Part of a small language model's weights: LayerNorm before each block, a variant of SOAP for these matrices.
Each number is 128 + 32 x the weight over its row's rms, rounded and kept within 0 to 255. Layers, rows and columns count from 0. Numbers have three digits each. The size before them is the row's rms in percent of the matrix's.

# layer 2 attention value, 384x384, rms 0.158, rows 137-191, columns 0-127
099:147118089134113140154143179140175189158120168148095104112145114186119067147166104133037129105161065127177140165128126104135116150119126121134097107074151210169120132088108172137110132118152065111130107153110096125160111157137130132094118136137174069101154138094083107156083138156125091098210125151173128102109055139050146160109162160150077116097141152073104039093150120110182160110110
121:163103124137173099120092163112135134178114133071133131127110114129078180160102179181165136139152156122133087178039111092102113184138136162120150135147088078159166118096124096152096156144158179110103105135140151123107136121110133131127168080189117161111111151161151094179149137131148142198110136160165105072143172118116134128096123084064178154125146131133120116209122169205181087141141
116:102092132138104160175116174092119120092207128127148081108129115146072151178101101113141100079144159165149109116131104100107100140173110167111159130112123119153112134083080088089159177113127094099094133069193126107136100143097116110168115157153164153170070146130085179142110107153129135138154175146131160137161123071176141099126101137133131124153192088096138080110137127131124112188117
121:124150146106120111099152206158143136099143138154139118161160119101108148153157108145166111127179099138089099138122087129098092106107140154143085076111161087110137070109154155131140088104089063116091103127153155097170182114143124168097117129149071118133145121126124127079148118104153095158082159188101078152194197128172138144084130127119096158138118143067153141127173151164129036156085
121:085130109123176104118145165128111131121160168118137132114115128207159101149107151161132106095077113170147155143100170128131105118107090130127128175163119111135150088112124106096138156153141121074206143068169210099138177131127145133182105145159100130115141083153103098120088147141064108130107131136110133149153094137122101090113153127183178137160124094141136099125171138092180136153164
117:158140138162154184116117136112149065166073150206108130112140156141096187127142128136114112108095145119138144115126134164089130124088135118103153118121124098115093099079111077134100194127095122080136103126170150139132089139116103132193078071123140158116121093109137108131098096060094153141103124057116113114096099149117100183134163158109155025151128123167138148186179183155094077121189
116:158181116141125107111164143166135117062115134119101087109159161082126141133178156162112154079105104128109140134088152181141142201111097206141130145139127154026122112138104232105098133081094066117137165129148114104083110150127138090143160133133127098148128117163121118124117120158063138133136132122115086116109112105079047135142134114097145141129095118178146121100154156153182094119136
106:155090149164146162094124102132135145151173136205108118093091164121123117092135118065183115190132128081162122079196098150121100125095139122162159135111144134072169137164155148097119146144131169122090133126129104153150161124094142156214073141149125097136093159086120182094092148153133141101139123084166143145110135141122167155123145090200117126161088131110081043057070083092100206120098
109:180127149149080112159165124188077059121133135148154096147145097167093109098084139092180093161141133180113153144096151105136187138115137106143183084078105097107099124217143237112176121137127137189116102144161121150157042141141111111125157159173153141149098127181071180154109125100096123107157113161127062163203142119126149107151137103131112087078125103122164122118133126140084153149135
119:130150161139124096127193118120124191157144137176075149142128193147117156166092088110165083083141194140149172150140124125097140111038090109155163152100145136100133083142106158152091144146146065178088130089099146147164152133116157167196112136187179126211197130187108136111117135179167102071127126133187117130119097190169127115085158108177200131183115069164086105108162128046120166151123
108:134128127128106133193072111077086122115109171116143126157170089119136125101120148097125075140133166110148131148143112123123122166051141139129155151116117184102135148061129099169124096126153090148147069097102185109122147121108136136137217131154174102128130093111073151179176154135166122072123131099126139095117165076143137045088194123165104127122131172125124092149206154147120147156125
106:125148070094133174070166121172076095093136144179079126076126108144156152153114089116173111116128120149115138135107169108123115123165154120110175129152167145099093150207112146121166147126173099137089146124114118186146130172065075081152121109120089198139125107139106167146114149151130120131180137141148130135121173142110088153189192147142184127123144094122159122134104150105075109114102
112:137118189128100168134129123102132145136085064130157128181104095174131133107115118115143112121136129121090129091134110114142162166157135171170125178161091114141120106186096151123095109212105121177180096139127159072133112106187154146130184147116153128148107112100134138082164107169106081135045164145114129133095123143108132136104098113179102103168124197169154115151112103120085182123138
111:180153106139139124123094167120128133085051106138090116099121140154152145160097132134116104087165150136140118090120103111153075113171154063162091161106116124131154122146105158113111153129122142146157143170138173125088059112153141176214129105159105121116066188132117141154203156138103119078180153109045128119101127161165134147124147095115158131158201141145126151167083154079104152121151
128:088088119118089116093079152162138094169125089042227106181090092131126106086133176117140121109072095090132140140115174130145121152109111151149074117084109156117117082107131188160086164201108128098143141091102155143187138103148111140120136186134146075122159133128087146148080064088109045121054130124146106159096155139170169191102142114103118122097152103121143108166143102157077087128130
113:111138138099138077070107123103092128113141137134136164184141100049070095122161075074107149098249138124154075108149117064092151126118113179104153091084110183118136149109125092120177141178098135137095104159081121158127180132071119166188145155133154127132070162136137127134047127145156144127166063075129211163108122121132067150157147168099144097106113135140128159133075184185120074167137
116:096080098108147131109162071160133105117093139120074138080157131162174083063102149141118084106080122104114108161166122128147146136103126163114138111193136148124152143106123064132125087126075149095190193109165153172092158172128158118072078101104123167133184143165091101135104107139115133129099129155118160084137159057092146131137152153134106121147150069125126094119145124125138140144138
118:109123164137162096108117141105113052179102153099153144198106138140092136159149120151167145120110167105133163118120131146143159106086127107158206180107121112150145066170091097130107152152129122116136154134187173112069132092065088165147085173148119127123103105173115139130151131102072083103109102105087169116159129087145051142066116160099183106113217095198150129101119135132054104082156
113:021048166150106109093118150026137150164137166152138096190116100116143040086154149134180109124163128147159109160111167142140157162129113165129137127127089087054145146119161099144123255142096144152092146120146129138173064139116158119150143094194120141113149099139128080162106147146097100155121091161107132101163123145122120121135136141114177161114112120156131100116130187105152125225126
108:163050102134127138137104125122122090113112109154151119151077092180178120099065141107114103115108177148135126100167138124147092115104142154083164118147170211154172143121111186119116156119103145120140071153174101116195136116153119143105184108122148095143129131125085138122157082131170166186151135123108159059116114117182083105113079122128148194165120126123120157140138119087143161144136
119:061118156067143144124152162125142111145084126105120105151117079143084161046138149108139142130109164196152061123145123117161154193158152186110139071126146174152102068160094131184112143125176088185107192140113126102082113111053118096137144124086179160104091105136128113107107107130150111087085139149126066122188057107118171105165127152120095178131100162134127140207148216156091070155143
112:118155116137158114074076139156203098150147143135202109096118076087156131158150105160133113094120172115133140172164135140071117092098167151105132098152152136116094172105093126090154131076112137110151099134127144100200108118158135110160142169128125118127123170093135097124120125125096124180124110134113154141119102084109148114173135084114096136178071168088122195183151153124138099147190
107:160080088112160108115112125094110167108106184082117150145058186164126206191116143119132135148105125112139119161086126171052144105104110119097110104131145143126153134124134075113158092102157115173117140121162105100089135122108119083163131058097161120093147101141135102173145111069084126147098125119086090167170187083147171133172110149111182135103163147180155082104139076134182095178166
114:185115138123133107149089067141120106170085130072097128115122118085124176166123164108139133161130127084131106162131130115110101144171150184129078095151090070163048118179123159176112123106145107123107141189106136151120040147109131092082214129149112106120154217123170096170118130077140155134173120117095125106125137145163147076114138125121188100096155122088145096107087113136152134167146
111:091104180105110142143135165108119111127184159157098135042089089202154179157128057090154101115106118119148131111123056135151083115133146191136231186126157119159112178101078126128085057165123113097136159149168106129138032107112195113153182162156170065191119110111112149134165098149092101108190146121149122156114154179159116151162131095166177155169128092135108100163168139100088114106137
108:098104169161163066113091142117165119199113115104091139113107113138146093091157132151147105179167163158205092068170139170161138097130143147188158026069070133119158106099163081140109113165125112141159147083136120149119152187127127169216120088164147134099209091104122120138089153137198168074111064096140121152083102165105152158127187145176135160078139131151142106128153166105119153113156
114:064135118089146123104176105163148153116127116118108090177130123100135153144179112135103111141101134108125108102096115119114137126147087143094124143081152167072153114155156133138153136095131125114100064153175153125168164104244136130129111141119131084150176081141110179102182112143137115140096154103110111113133170122167094136134131095112138161119112125117143138150128113168049102163104
122:109135132132116133127153131123087099191156115154115147027124130103158088118148103154126122180170142046091157172130118171167155153084141112134148128133101101113167164126127123190127104125097147143124152144113111164145095153202150130117132099130069176181150112165125094099135113150181168145091124169143129116133140146134129133164120032146067153120118118167125134087130114084143118137103
115:116093131081146166121093182135101145117158163136114131107157136137158123125160113092126105138185108169175117170083118098150118112075160148145170087161121108134119197142107101079127148098102089162107132090162090094177137141061155060151128162162098147133093153090098125155086137113067113139144075136151127167107164095134098120095119184123124129183079104025161100123134159146149155150077
117:170141156124107111108125122068132143134178141131095098087096178118124107161149180111128146109100151139142198150115107191157146086099156068116122139106177148107120118098153141075117162084099129115161125126155124116106094145151110150184166112168154077124162114127133131107174130092111168094079134143098103144106136158094119111152115072092121136147123115133135105089167132118172133127133
117:079124178088128103117157154128164058100119111143096135166135144144077110158182101140126110159074105112143159153151127143077106066161121133113101138141137108102210149067142102108141116084111117092175100138120108119085111131181164114111100162121082140123127079110163134118059128125129165163162093149110078139158170118099094124160148141150143121140111154098165123128101150063105153158062
110:229088154117160166092123144089142123135140180128172165153077160170097132144130146123109124106182076136064127132194067153093093081097140118092167094138115129116154146074111103134104125126063100122181157123110105092099152120100141160108170125154144094102167146127125133109143103117081078113074152145192113143149128136145130122154103048129079116112143132050123131062123154153111152111095
092:114159136159140105088103152188087182107120129123182114076118082137130060187157140171123118068109146108123100111143126152085147138114176107131094152205136152092105117150164155102071132179099132159164140152147191086105151113171128187202159153184157131159139075133124129101153140138137129132105184117130141079104118188071096116099083101089095140176135159092148152081139041154187170117169
104:127166141128128087156142171166089118158112131099113136176128147109136159123164170162133106095157149138156133173113131076109132068139115123111126139148128110168105113099107189116128074139079170105104137144115141099138144105134167143085153159151127109143152093097188088106127134115084140098089182120118065192171152136117082122131137124114070091186067147126128174187104222164128166124102
100:156083116083084106146145087137120148146119115173088139080115150169142083165153057163111125116130139160125115098133123164097114105119145185135170092147138098106084162073142121105149150078135089123166171115178123179139105124060085148111110149099200127097115123107117160164095136123081166156133169174126126116089140127093134169077104141107192136145158134078081112116173090159161167139106
119:096174118133142137112136165149136095084145134034091131077072123110134128170132110069144135118023155114134181130147111202141120120134118178126099158138106081136143060104160159208138085159155083177095127168140145115143109113163160166080159138142091139154143122113114137117074106079066128104156095162147088144109132103154105151128128120134078117143114126094071159180154138175084115101130
110:101148122156131158092151088165111148145171124204095149152159176162096083148109139113131128066165108177123182172126130094147165194111108130156105101100148094132097126201146103081170189147076146082095143117123190117155184135148149126155076177112120166141101118173115102078134127066104058165164164088142096123185106121102094101111139077116179114169142122083139124067145113151117103141148
111:116125101092130097037093173162136085085141144113120163118094093151145133119106142144135100153163097101140144115039087090143128119110137074094148162165078128153106168160163149102131140159095121145102171092099169124065142191124101139163129144155169139136155109090126078139152128088125127157120102107125149144170192124121126114153049195135147155141151109125180135187182136198161030085157
122:142105157086148126105066119113120076147127123154178171105130232171177118138129137115089130047126124113071079214173153112176147167139186109143139107127134140154102098159115108124125113133084123103096221167100178135113164108174101107146109130112146103127105122230119083107103132162089103121104104144120155127132123111115125090089171166125099095151127156134127179100128171123130187110109
121:118059128103129122130151210119098125169107091083050132114113130149146152170151116142158107137138099135112165129098181148133194130136153190125096155132117120138106103053094229166097130152149112182127144149114135143072126130138065122106100154059116122092143101098140135090156158066118075176143173147125100125157109141140231127167084103179092167102107134106148165124132129063150115133121
114:076113118112154139121102154074138101127137114102087120095104157137134118131127125095083063111165154127145094115117189154129147202160156141106139130157134210143141153079118137138104162117145075163135127142131081108137118136137144099117109134095122143108126122123151079096222135124121113168121160156085092165063153138053114123093107184103134179118123087147121120140119118083127095151112
115:135105133087122141188169104120122169076132129128111163138152109092165104097168134149146174158094110097077152195121144185117104176187080116121116141198142099066129165194165137101109078124135150077152117089151088132123130061132147111201161131104100092139132172095174085167126134157091173136108135160121188158124115116174100190108118077124191097082073161140174078149127112042147150139149
100:068117093128149101169132121101085121162155152060149102120127129140150089121163121163104132122151159171146146132066180131181116127167099136105084144132145072164166158164132162128098175133177130146124111093116116168108130126108205091133162086140135072135131091121104094111142109080107160170106126151115111059161148136111155105167171180208221149125137138116117153175096103089178103107187
119:142129110130147155122140198153169126163101126128111132118098049159143155110155123182086134146136144084124072163163125093121124126121128138124071127127117118142132108097095138103078122183080176136140079144153130097164147127194142112054131105119090143137182149118149117156063108144123167185142136085098162169123115109183120134169138185162070159128100122123167101168170152180103088118117
109:084121142099108153081154148140126080162090099124100135136131117177200093106126151105123107160154072119155120123116114079116080123084114223103146115095167164161147119101159102129167145125154130152146108086148082124142143093124067119123136156112150141072044075166076085136097089131163213111166154121113050177153096094141127087075139155187122130118174139155136162125129140122150114089136
107:145144119119088123167117067120142117128085114122114161148128123140135088099101101163124108167126092114186132142147167111111101071129131147146176090161089109132155146195175077115153107101084204090086150147106116115178132080159163147184159105103135136122139148118210165126068089086132161154139108134137163161086151126120124140143171135096000101161128131108135125135089066137081220130177
097:114085103124175167173145159107147123153101115123157102135088192161134152175148100193156166182140087094121155147081161162087154112057154078121153082115158117118090180124184140120120153134146061134157142131089113149120125118107105136161112131155125171115066105126108169169165113122110137034140046091041133087137102088143096135127177065085093124144155150147129112118064168142153125120109
119:128120107127096134091092078089101245099134118171130128133178104094070106168126116137098168108161147155093127123162098117201105119139097112157065197135055141106099163120169112129109127146090131113118123077109127132134176183159161150162107143190096115057064174140106154189056174178132164121092105146107194108158132167137152181121111048216161176100099159145115098094089135108102150189118
113:131145139087124135161128153159131123099122193139134143124160083127192145112132140087179135177078119094117171117055129155071093121096186110107112132173106124127156167156147086158132117138128126141138114146167072132107150079113144144165138131134131137147160108119136100171145084119231172177140141152114096157122111208129112148133168072124132135128080097113162162172168141114125119125136
106:120088153127178085116125132114118148133154114158068156098125188182147100135154174139120109094172123135133118117177113125113173080083161124128114075112171130144169088126102141081035131098168190177098149132076102115084175121134145148143116163186195084158176101126131105132177170154104168120156116100158112125154138107151151107100133132065171141113145136151057100128165147127155160103075
123:123100169115143135075149074201131141190112089131106099125208159106112149089105107104149132156155163141155122141126131146137125187128120127150126103140148144170126121166149122106152170071123113138132081079147054124093122150167144106133032096132078153108080110145163128078160123144130148101109095116140130178127159076096089132141110130083083068106119131169121221099027085120098068161139
113:100160116151125056069152107130110118142174146092151062185086120176174111100118122145151146158099106150108114170182117174181048086170140131076096117135136126103167147149104111097078159147077155096089132120139171145117207101174139150141218123109130121098142126033063180132129149129119142087173122101090155140099149100169141158142137151159078092190146171115126100137104154152169160098171
105:220188187127138132138118135100157143087163141117135155129128087142181136147171163097140098108159176163089066154125126078111095122178052084089103088139137158103115133099100133112158135132200101152118160066171107175063147119079101184108152141132127087148130154112130052175141142120166145097146164116139129137184139144099159100069182186198133163100131138176111155148156121131165120073128
123:091090133101132143147158215136155117142129137118135114104092074168149124042153130114126149113151161125164121132126107163091077173124080203096139123068122181064208117099160055184136150144174117149161125108133103178135165055041166146196108165132146156135133164156111167161088130119124127090127085085148113145068138128090064122138187185159189075135137120136169093192222150135091082136118
104:103170108170191101154134147141137117114126168178125113138134168120089167163092049157122120125171133100178120165144127140154158158126122094113112116081216156151138152098102094072128135084092061132125134152059159095141160125087107113166106153105092133121099103102084154067162151154131121111186098173076130076134207118162120137057181140102132097109181152092133092076134136120132101118117
# layer 2 attention output (transposed), 384x384, rms 0.132, rows 137-190, columns 0-127
088:154190065115110147182077155134123026100108114120053110145168131112178157119156147140159109164068190168129190147122073138060167130146121155139083154112115101111153121187139118130135119132110092072067136117088122116136099104137199090137127083149138162106142104203080077121172118136137103090086172103148132108181101122103089181143074155096139120112107124159133158153053116108144116199127
116:121138127154099083084147126060131066145091138176110116084143145098155115099126104121118067077097132124159136159165098114166121154136088095164060100155145156130094106130121204138151163116110140088145162157123123128160176182109156172169084129076164105158118102079147154086158146109110119071062136149149113188098146117119116061080144085121129132196103120137179150093108127078110148177100
116:115150129115078113108168078180126089157117150105088146134123146062187120130133112137144102142107117070130155147143111139117147172126115119172154178173148114119161136161163091179143064155099175142116132137070100099125158085045211114052156139170111099078133135183190105079160148097154101141108135121112072150172102189129156124153126194091174126111122162109060131154138162111224077133164
110:129143146140057145104103102176152075135082139129120111075044136137140098121104109131120127122081144151166137114144196163141107094182130121116135184092158108096100206094127081111129071126145190136145143118121091150158152155108197135151195120106161118110093124106193114157102140114121090080123129085118100117104122151098101101129060123069231132118099094174072103097127134147142143155151
116:124138128092119101162163041135117188152081107106153173130143192139101166141144088119138096142152127106097134098202138092114142145091146128144125161140162178158115194137120146126131128123117202143093138165117148108145129153114155120072106158155131123165143097117142124160123115115118111123198107095120169119219120145136142180175141193131079134122161164145086163124099145194110162139116
110:054128085178083062130148133054134138073103104087191138131114151171148188117127103165096148147165071088081118075128147100164046118138148124208178090106104086133107109137149154146136133154119134144152123139153101134114132151151109109089134166131153092174120113142139142128151168155191158135094125213153118107119106072192106084133157153131128118155144158143077127046152098178164151156080
107:076142099143128116094097097077106139124157091154120134074093142204089080144139066126148181166103135096115100122157107050147092068103124129153104146098088141182142184105100111149129121131178085116097095129157097079099104115119101142150073054122135111129116126141156186157186176055187122164141096112142168106091118131170120175123184184113133118111156128074097077153132068121107153123056
099:157143126103107140130120107162135120111171131155149176188111130111147120099110155196073124124135114173099190145070163156130129045120142138143146109111128135128129127143071127137125173078127118165141094180148177121088106081106107086055138174167129108099109118119138130145107062119116145173154153131144083135148118163128131117133104133167106192155098110163121141156170130165113045094136
105:152115115142133069099115152085095157160182099128127110175126170140159084092184106168140182112155128093129164111149152176138134083101069121141129175123158126151046150068151113085127147110141090153151106118144171140100123130088136120120111112099159142113114104113162157078106167135136145153103081128177128118055139104117190130020154191095175164104101131112083156198157124119146070110152
106:121161127153135145100068102135113139143119130127106122107081112086141095160152138153100140130171126105121088107164162145117128090122146170103133164184135126165138091139083136107162140077079155064136122149133155101038069110139135078158125137111157139090096097089150101182126126108189153123118090110071096120190207121148102190104096160136088104114125159096119185149142082198132072108144
102:132161095095149115130073184202170122155112094117190139159092121142097203092169166131132129067122120083114167144155106206080135148183113145092092135121096077129093134174122135133132147099138122064175120141150120148141110135125116105165144171130167112059132119089120130147122144128105170157153132096118130180153122133100145198158133154146109120121162105136166122165105101123140134145120
093:177163122147077106098158155123121098159107186132096155189111062070106090086133171130088129147105122093163123100135113185140116107111151172106107127117115134095183112137124097142117094153133096110149139120115159105144120151180120121148119129135042115087107124188124082129138117136053111124099126134108099079142112107139134094113058168095182121104085118149039179194177146141202105074194
112:095176072137193150183152153130123099165168112119135096168150131101158153118126179145139106114204139146104127146128138128160101091034102072094165103111139170157119133118161123165161045059131119136101138084170164138080108133129121135168068136121084118115165159143120201150092117101142183172114094115138115133110147147197151133165171113103164142082140133128115137113149150100135082155090
102:086156077131146097136105113181147110094101141088164168132145090080130111134165133133117140143146145167140143126130123142143104146105108141094147108134163157111136167083131109171160115170148104088227190111154179185171167129126112138055131137112138137150178090142164112136091123111138167146136109147198115182174143112160161130116096142146080133076103174120127119045155131203045095135101
122:192100137102136116144188119075162156149171136215087114122085161124069183095107153123142144112190106132138131119156145124108117165186102039082175141107160110127153107144138107139161074040093133119104119108135116143092164174113170119132122109139116129119064049095156108076135175100144140039170120100143147094178125120122114107157130091061193081139151197143135133150054130125100229142147
109:202180077164117166163089107152127125160161176090112093091144106117154186127146130131119149147062100110108216176131038152121132112152109196144079113134106097128143078137125127117090111076167108136123109072130104128114105126082112104143085143054148083129142160145091113117190157122146109169129147127094102108207193108126109142112111103096182137097142091086148057129130115093169165137078
113:168133146075112098100069176141093111134152173107184095160166176125096169163154150151143172111142107138143089115060113123143105152115127184110159103113080147118068178119140167123140175165106095198149070166113152046077047114182098184137162142122127106135118119113120116100129150149121105168144095085127108162122118152137114152115097116128071087129161171064113131160160173128125178136117
113:114124068107147073096150069109177212141177115123176119071111129139128137130080181145150166122174078166139110090132154135124144125150151127127134123141110149155107121120219148125125082138114143094170108095173091181117117138125068133119215153075147099123171167138170087109094089096208136176130113138142108165073169126139166129121110140144103138125092104104078146056128129103090183113088
107:166139170089028096129139175129128125098142156143092074108121196148101167127090115176118104180062113096132212161137075145132167141144119103129105109155082116155129118090126128112108132065083119130154057100157126154155153123063116165114131181071155124148153211080152220079124125137101122153155147071141068119117136113105077105086150117122145173142134125155140226159115096127146123106131
091:144118165157195194152128133169089127087135094121124151147140091126054213132203175102158131106157096047106123178092090121114136184175106115184144139131133115101115116182123049138188076115164115069111127124120160156098140119139159116164079149158134063097107175101100126125125127115121143141107115089164098131170062177179192142122153146146108143066117105091087113123105136129136060086158
114:178124145121122076163144086069148141069180117137144149148130159168123139202147100160136112101098172143102113111184075114097121148109114107174142186170073131143144172111137066097108137108143155146142142146167113133104144103146129137137086170071089091139159145147166158174142149185152114156135132082124201169147150016187141124122126094125097107170121093120129161164111093102160179093093
108:104118141203089099137154096125090074084113126148088113140084132183140138156112104128084129150094130107093178121126131094130083172110104150174117166098110087190149182135122125169154128138103087161090126105107086143123170067141149154124061122152156113202132153147121168152136141113141114128145167145163089116146123123125137088164136148210114143083121115121139072125106173115140124130029
097:131102192127120092151156171158075165191098108076082041083111149118130120118147090100106127105150100193121143133124132087194144170110152146212137142123081121074114182144116167103116160189119156101169095134202119141183137149156166145111158157126139086102130140109122119140082130109139109118088150130116144140131069137143122143074133147165044121198112131159065171155128107150137161126148
101:175094169129099167121116169107135123112161100096110142125108130112126099080107136121101139076131156060126147133147125101137175167108093105078101098157171150106153066118145117131125138167160098113140140086101096113137172117154124135136091100107142178152107093145137137078172131157134122111067125128152148146081163140103097142141124117136085123143112147147121120087149129099140154072169
104:110181136134088104074073133127064122167123120081128122203093057116138104126094118174111163121115125124076102117156133171148136136077111150161121169161139126149151106133184125138120104091119137119136158066119101113129142093154130137092108140094137167108163101124212128167130119102239140167083087100142114186150138121101132097115145180090156105188191124127130138112123100161164103156109
105:138117111116133115141150159133047161091170126093163093162178138124156117118122138144148152124143141077093239095174093141110134104132135159105117172084155168199100160125102140092085169068108115164101065157158180134123121101148081129123136126047044127083094140131160108107128123143142126106196186137210116106124144111121146126118104140069083160141120125092131107130129074158157160107107
103:182104136136104109134086121116132151169125118125134154152094150108091120091118161136117123086113074170143071144065121180151100079165168110132157135175111104150062120130123118108128118171068092117117151155117064168141132158051128076109157068146155121159119164077184140116130140141146122110144109095115103112147128104097116092123091096157142107091131088107097190167127093136152158153107
113:154127120082062112084169091129096158128119117164108118160137171108143094133184148153105142071115151184096085086071170092119078111081103107121107131124142170098114151132074185032137155175144091092113092142121111075125076098100108117151096158089153117126099153074105142173139118181147056133153115150081134129076191113136078140083142123093153153154191129070150154151116099162108137075161
108:115200121190078156085098144161143144135087124164101130122088103132103095136134144124132188127114082095090144098165134100148156124179124133118077113064127109139149113075155117170146083126169103150135136174089164145146140131126171186110112158148158126148144114169085101114173198092127138157084170133136105123146096174192142072148111151127115095107150101137107099202122159146108062141110
111:069119154168141098082124112149073155119077077142123097141107125134127089082164115108181095111069106164056118154097201113086094135121055160125162169109114114184078138125092174136116156139090151160098113156143112111155129090115153127104088093157071159148132106058089106153120101085136126164153064141131113134101135166166105140148140168148105146086168169127100148112101165145115099183125
115:148129134128088135078092091180110148142108150149125115104082197134164171101120154110084140122135153135150091110115102084131118143097132079110138130087044156141107120104100120097131142161119135112108077174162152155158157079042156146113156093174162115216131146183121102155177126073035112133176139143181154103101125112138165135094135137128090153128171128158127146145160087128096074139096
098:097172148198150160110149111152108115084121160123124164054183128181163111074153151190129066129174155173166108085145200095122053191107056101180058119101065103122186152125119112124107111152135139171106159095177106139147168099122143131132118169123049119097120106165132130169163104161106098175144113141157106125149125144176170141159120119111166109152124138150125125154122128121094076118154
067:091165142080174144197100072129129188198123136179167142148145193078105105173122123100129111139145128154153136172157138092154126159108047147155133078107169111131138130094158114124167058134143130122100157138137118138086093128137174103123121089159103102122117091114130120144089084122176123136136120160075127127145080131141151163177161125202145147121137116108097133170118165084067087108098
087:120172124172134148168121133100118109096114149118145108109134192110105134209064079099144125090164100098149121152145144160146104132134083105119134161154168115082132082105129095106151152159133161132109096160143148143099103150157148089195146129120091122190111118137129123173163141086152130166150125154111155133100083112145142121119155160159175101115185127160166154106167097132115135136122
096:101130114152147198134091156151139132128138112126124127173151073106116154139125163153097150147162132130081138201095150088145181118157209154139101118052113085168146109153136155195145112138149165133136084152101135075109118139172139152132183072203121130157150133149159114069144108081129115082085121126120092169076088137188140128133093125114072146088062109120107130075141128115077118116153
118:149086141159111109108071082117143181144123115155143101165103173190096107139039155132094109087148169101181091141136146137169126120143119089035154074110116169146081171138112129159093108099150162127124131092102072138157154125156094108160124138177098142149185095113129154103166082104155133112122123144130180174175125127090082116129110112094186155124135067161164134190125116100136163131081
099:088132106139055148105147128116180113131089090139144088113060122116144071121127113146119126150115047081145056070188176128111152078178110100175134120148096121122082125091127120148134128184144153147151131110157065120078097149096108149100084119196156152126183123111089107090128111111155139078127123061104124117091101137175062100152102156190160109047145119122117139107096106175119106144116
097:142135177147148142134140098116105132251118117151118065116131131122091087168137148039176191108130100117086148075156131161203129153148103154164076088089169129133167131039132148145161084116164142102100120103160110140133097147144156116144079108105116122106107106162105099102141216133113112124104127136065176137110084155153117032115156151099092140121129114141103088148089134075126167182101
109:146146111126185086121211118185153144125089152063164136115094149108020149137124138174085146193076130170108149100124119134083126087146072171139141120160096137106180135136134188103150100131164146177152148095175152164107074144117126117121146148109120133142132110114073126152089143106111142141126069099122124141124094166095104149150060139177142167085157177096125102101121173185136072144145
117:129164101191128125120112056104116158135129107089134176189135148124076114055094169119153133085137100144137082149061074129107094175095114144181141125100134193107156141124165035094111157137113185116132135123195129137158104168145149142128091144129102097106144151138142138141066085208115148122090146123143200166124085070130110138125133119144137128128118112102123157132114152147083160101149
099:118158168155103131151170130179119158213155110103088113174147152089101140125102179172192202137082075122110136129147082068116089144124162084141164101150075160100129150169102126154114063156060138097094121111168157126133145060155137148170111132112107063125138152149124117136070140134143113091120118116114131134120079135140066101151155119165150098182124143099059161149136072118167170144121
105:118089133136138109088125177164110162127087146145147138128146127141067156140119109100067102138202150120110089135057093184135147129075173184124178167110099120192150093077068110151112142081132097200079173130164165106117176182148113156114134136118129131132116105125140153172155117129133134123119090123128075101103165124100131131110151119128110126136130117149118139130163144155109131130107
096:165147097167178143183152174089160097101125080165077126143121114124114128089121208120144164076099110112124168123160066178096164139087126141148131126169107149120098162096099134168213134113161131111123115133142107156157120151115153132154056155108110198119150187100112161089139146122104146124138115115148153142135123137091118135095155079092033131077140183141152125126127099160094144134142
121:110110115139116140161142074129116100094115156122118107156171187113096143193112156143113124112172134156116181135165092131106170165150095081108126115102103079123133165132146100199112048137106143118080163140116149120137137186090172146186111112170204095165140095168112153106149163150156108120113160143076142174209109132141088150107168123109151158179177165141078189117082137090165217107126
105:146132135208154135161127133145090125166107129102141120174164179120123175124166082118127105169127138150107137110131149196044110146169162122129113091095102119103108142179111159116075139164156175078125066121124167130148094129077127147126108166127053092113119201172094154092103211176057109142133113137166147075072122118173108179178112112120139171144095169124110100071127080162152131147081
097:136107148134158105134072191174140114113090138121121063089116172113083182131130125095101124199110174167143177157081163131140138103145124103098126100138114148127061124110107108131110130134136128132146123159121117188119173155136102144163154177139116159152138118166066104107096107120101119139148185147091092116124112126103197072110041089140144140109157122120123130180129147152141115074129
095:120158093155147069064159095096131139083146096084079154115158089099132169084111227128149159109096100179150090136087119130150083179171146184134103159092113091102141145096191089128055134114065101100124144125136113179155120114173101127112075136124121069107083147172131097086110140190142130207136230138154160155144085112172128132126076154217130109134102081130071079167133094116153133124135
107:149128106064095139194151119156171149118177115121111168161159092095137141100136126156128186117112128182102172138170041179094190082090117150062133091128155130116151151128108092136115156079128092144144158141125184045122099098130118106134127128137164096139179139108122133115181086178130154127158130015101123122163155109109143127168123168091115140090160114109125106127188178116147147104129
103:127071139151147134105153134117108163144101132088135097125163125125110154108140120111090118101136114105075092125112128125186058134096146151147100116118167145119129074104086181132129200153151176096121138158162207138178169140163082117121106169096154136125120084096153159110153150138096125120122185085093048139123173076072104107110157182152128164136190149094138094120117141110101121147119
091:087150128137156168082145169146130097096149128143173180114190092160111138107111105116116121105169115125125106073111102107120133176134116151169134154139137157102126121150154140096133157161169075069166124120150187132127042117151131193096164096111132165114119118120118104125139088123155096099160072163150154157123138129178122172129143134178134133166128174111151152094117078195093043124170
113:119156117167167064162146157052076148138135156139169189117152130160187122141145128117150112128133080149104110108114145131119092059107104153147147127122133096116121189125136132093092108161122100173131165151076161149114125073064101119118054153159090069154112196152103101113126160162110170180157117149147160066120171155180134114134135059164145138153064126083144066152230142148145152113130
106:151094144091193114152093190130127093130072104181165141140142148138095179124078173172126130134139167128162153156097105211075140122124110208151142174120118097142169113077135142115176136108152128177115176137090101123121138159092128108116120154128118117147126147147101108124153072105104185170132166084180136160149150135111128110141099112151108148105116087139157121070165146106121109109119
102:101087113143149200147187139124151116127106090129098154100100141090112138102172169115164094112129136161168126085116129149135156125133154120134154131184196094093141120126111181162139118120104129078114103160114131106161136107132132070167097113112080179022145113163156161125154139152087137104093127101079108088097147119120111139095103118091143118151128195136157102102141063146098144168130
108:136151137112083117155124060144089147099121176128132105177116145119121173203153111168088124135144134093130195121094110152083135105154150097142086162110085193166155115154061084157131139065137167123157169129100145115132173211138089126114146137122062146120146092146153129112170195104172099124110180105090094113173119102145113096129093143063085121132131122163118174093094110148163184143048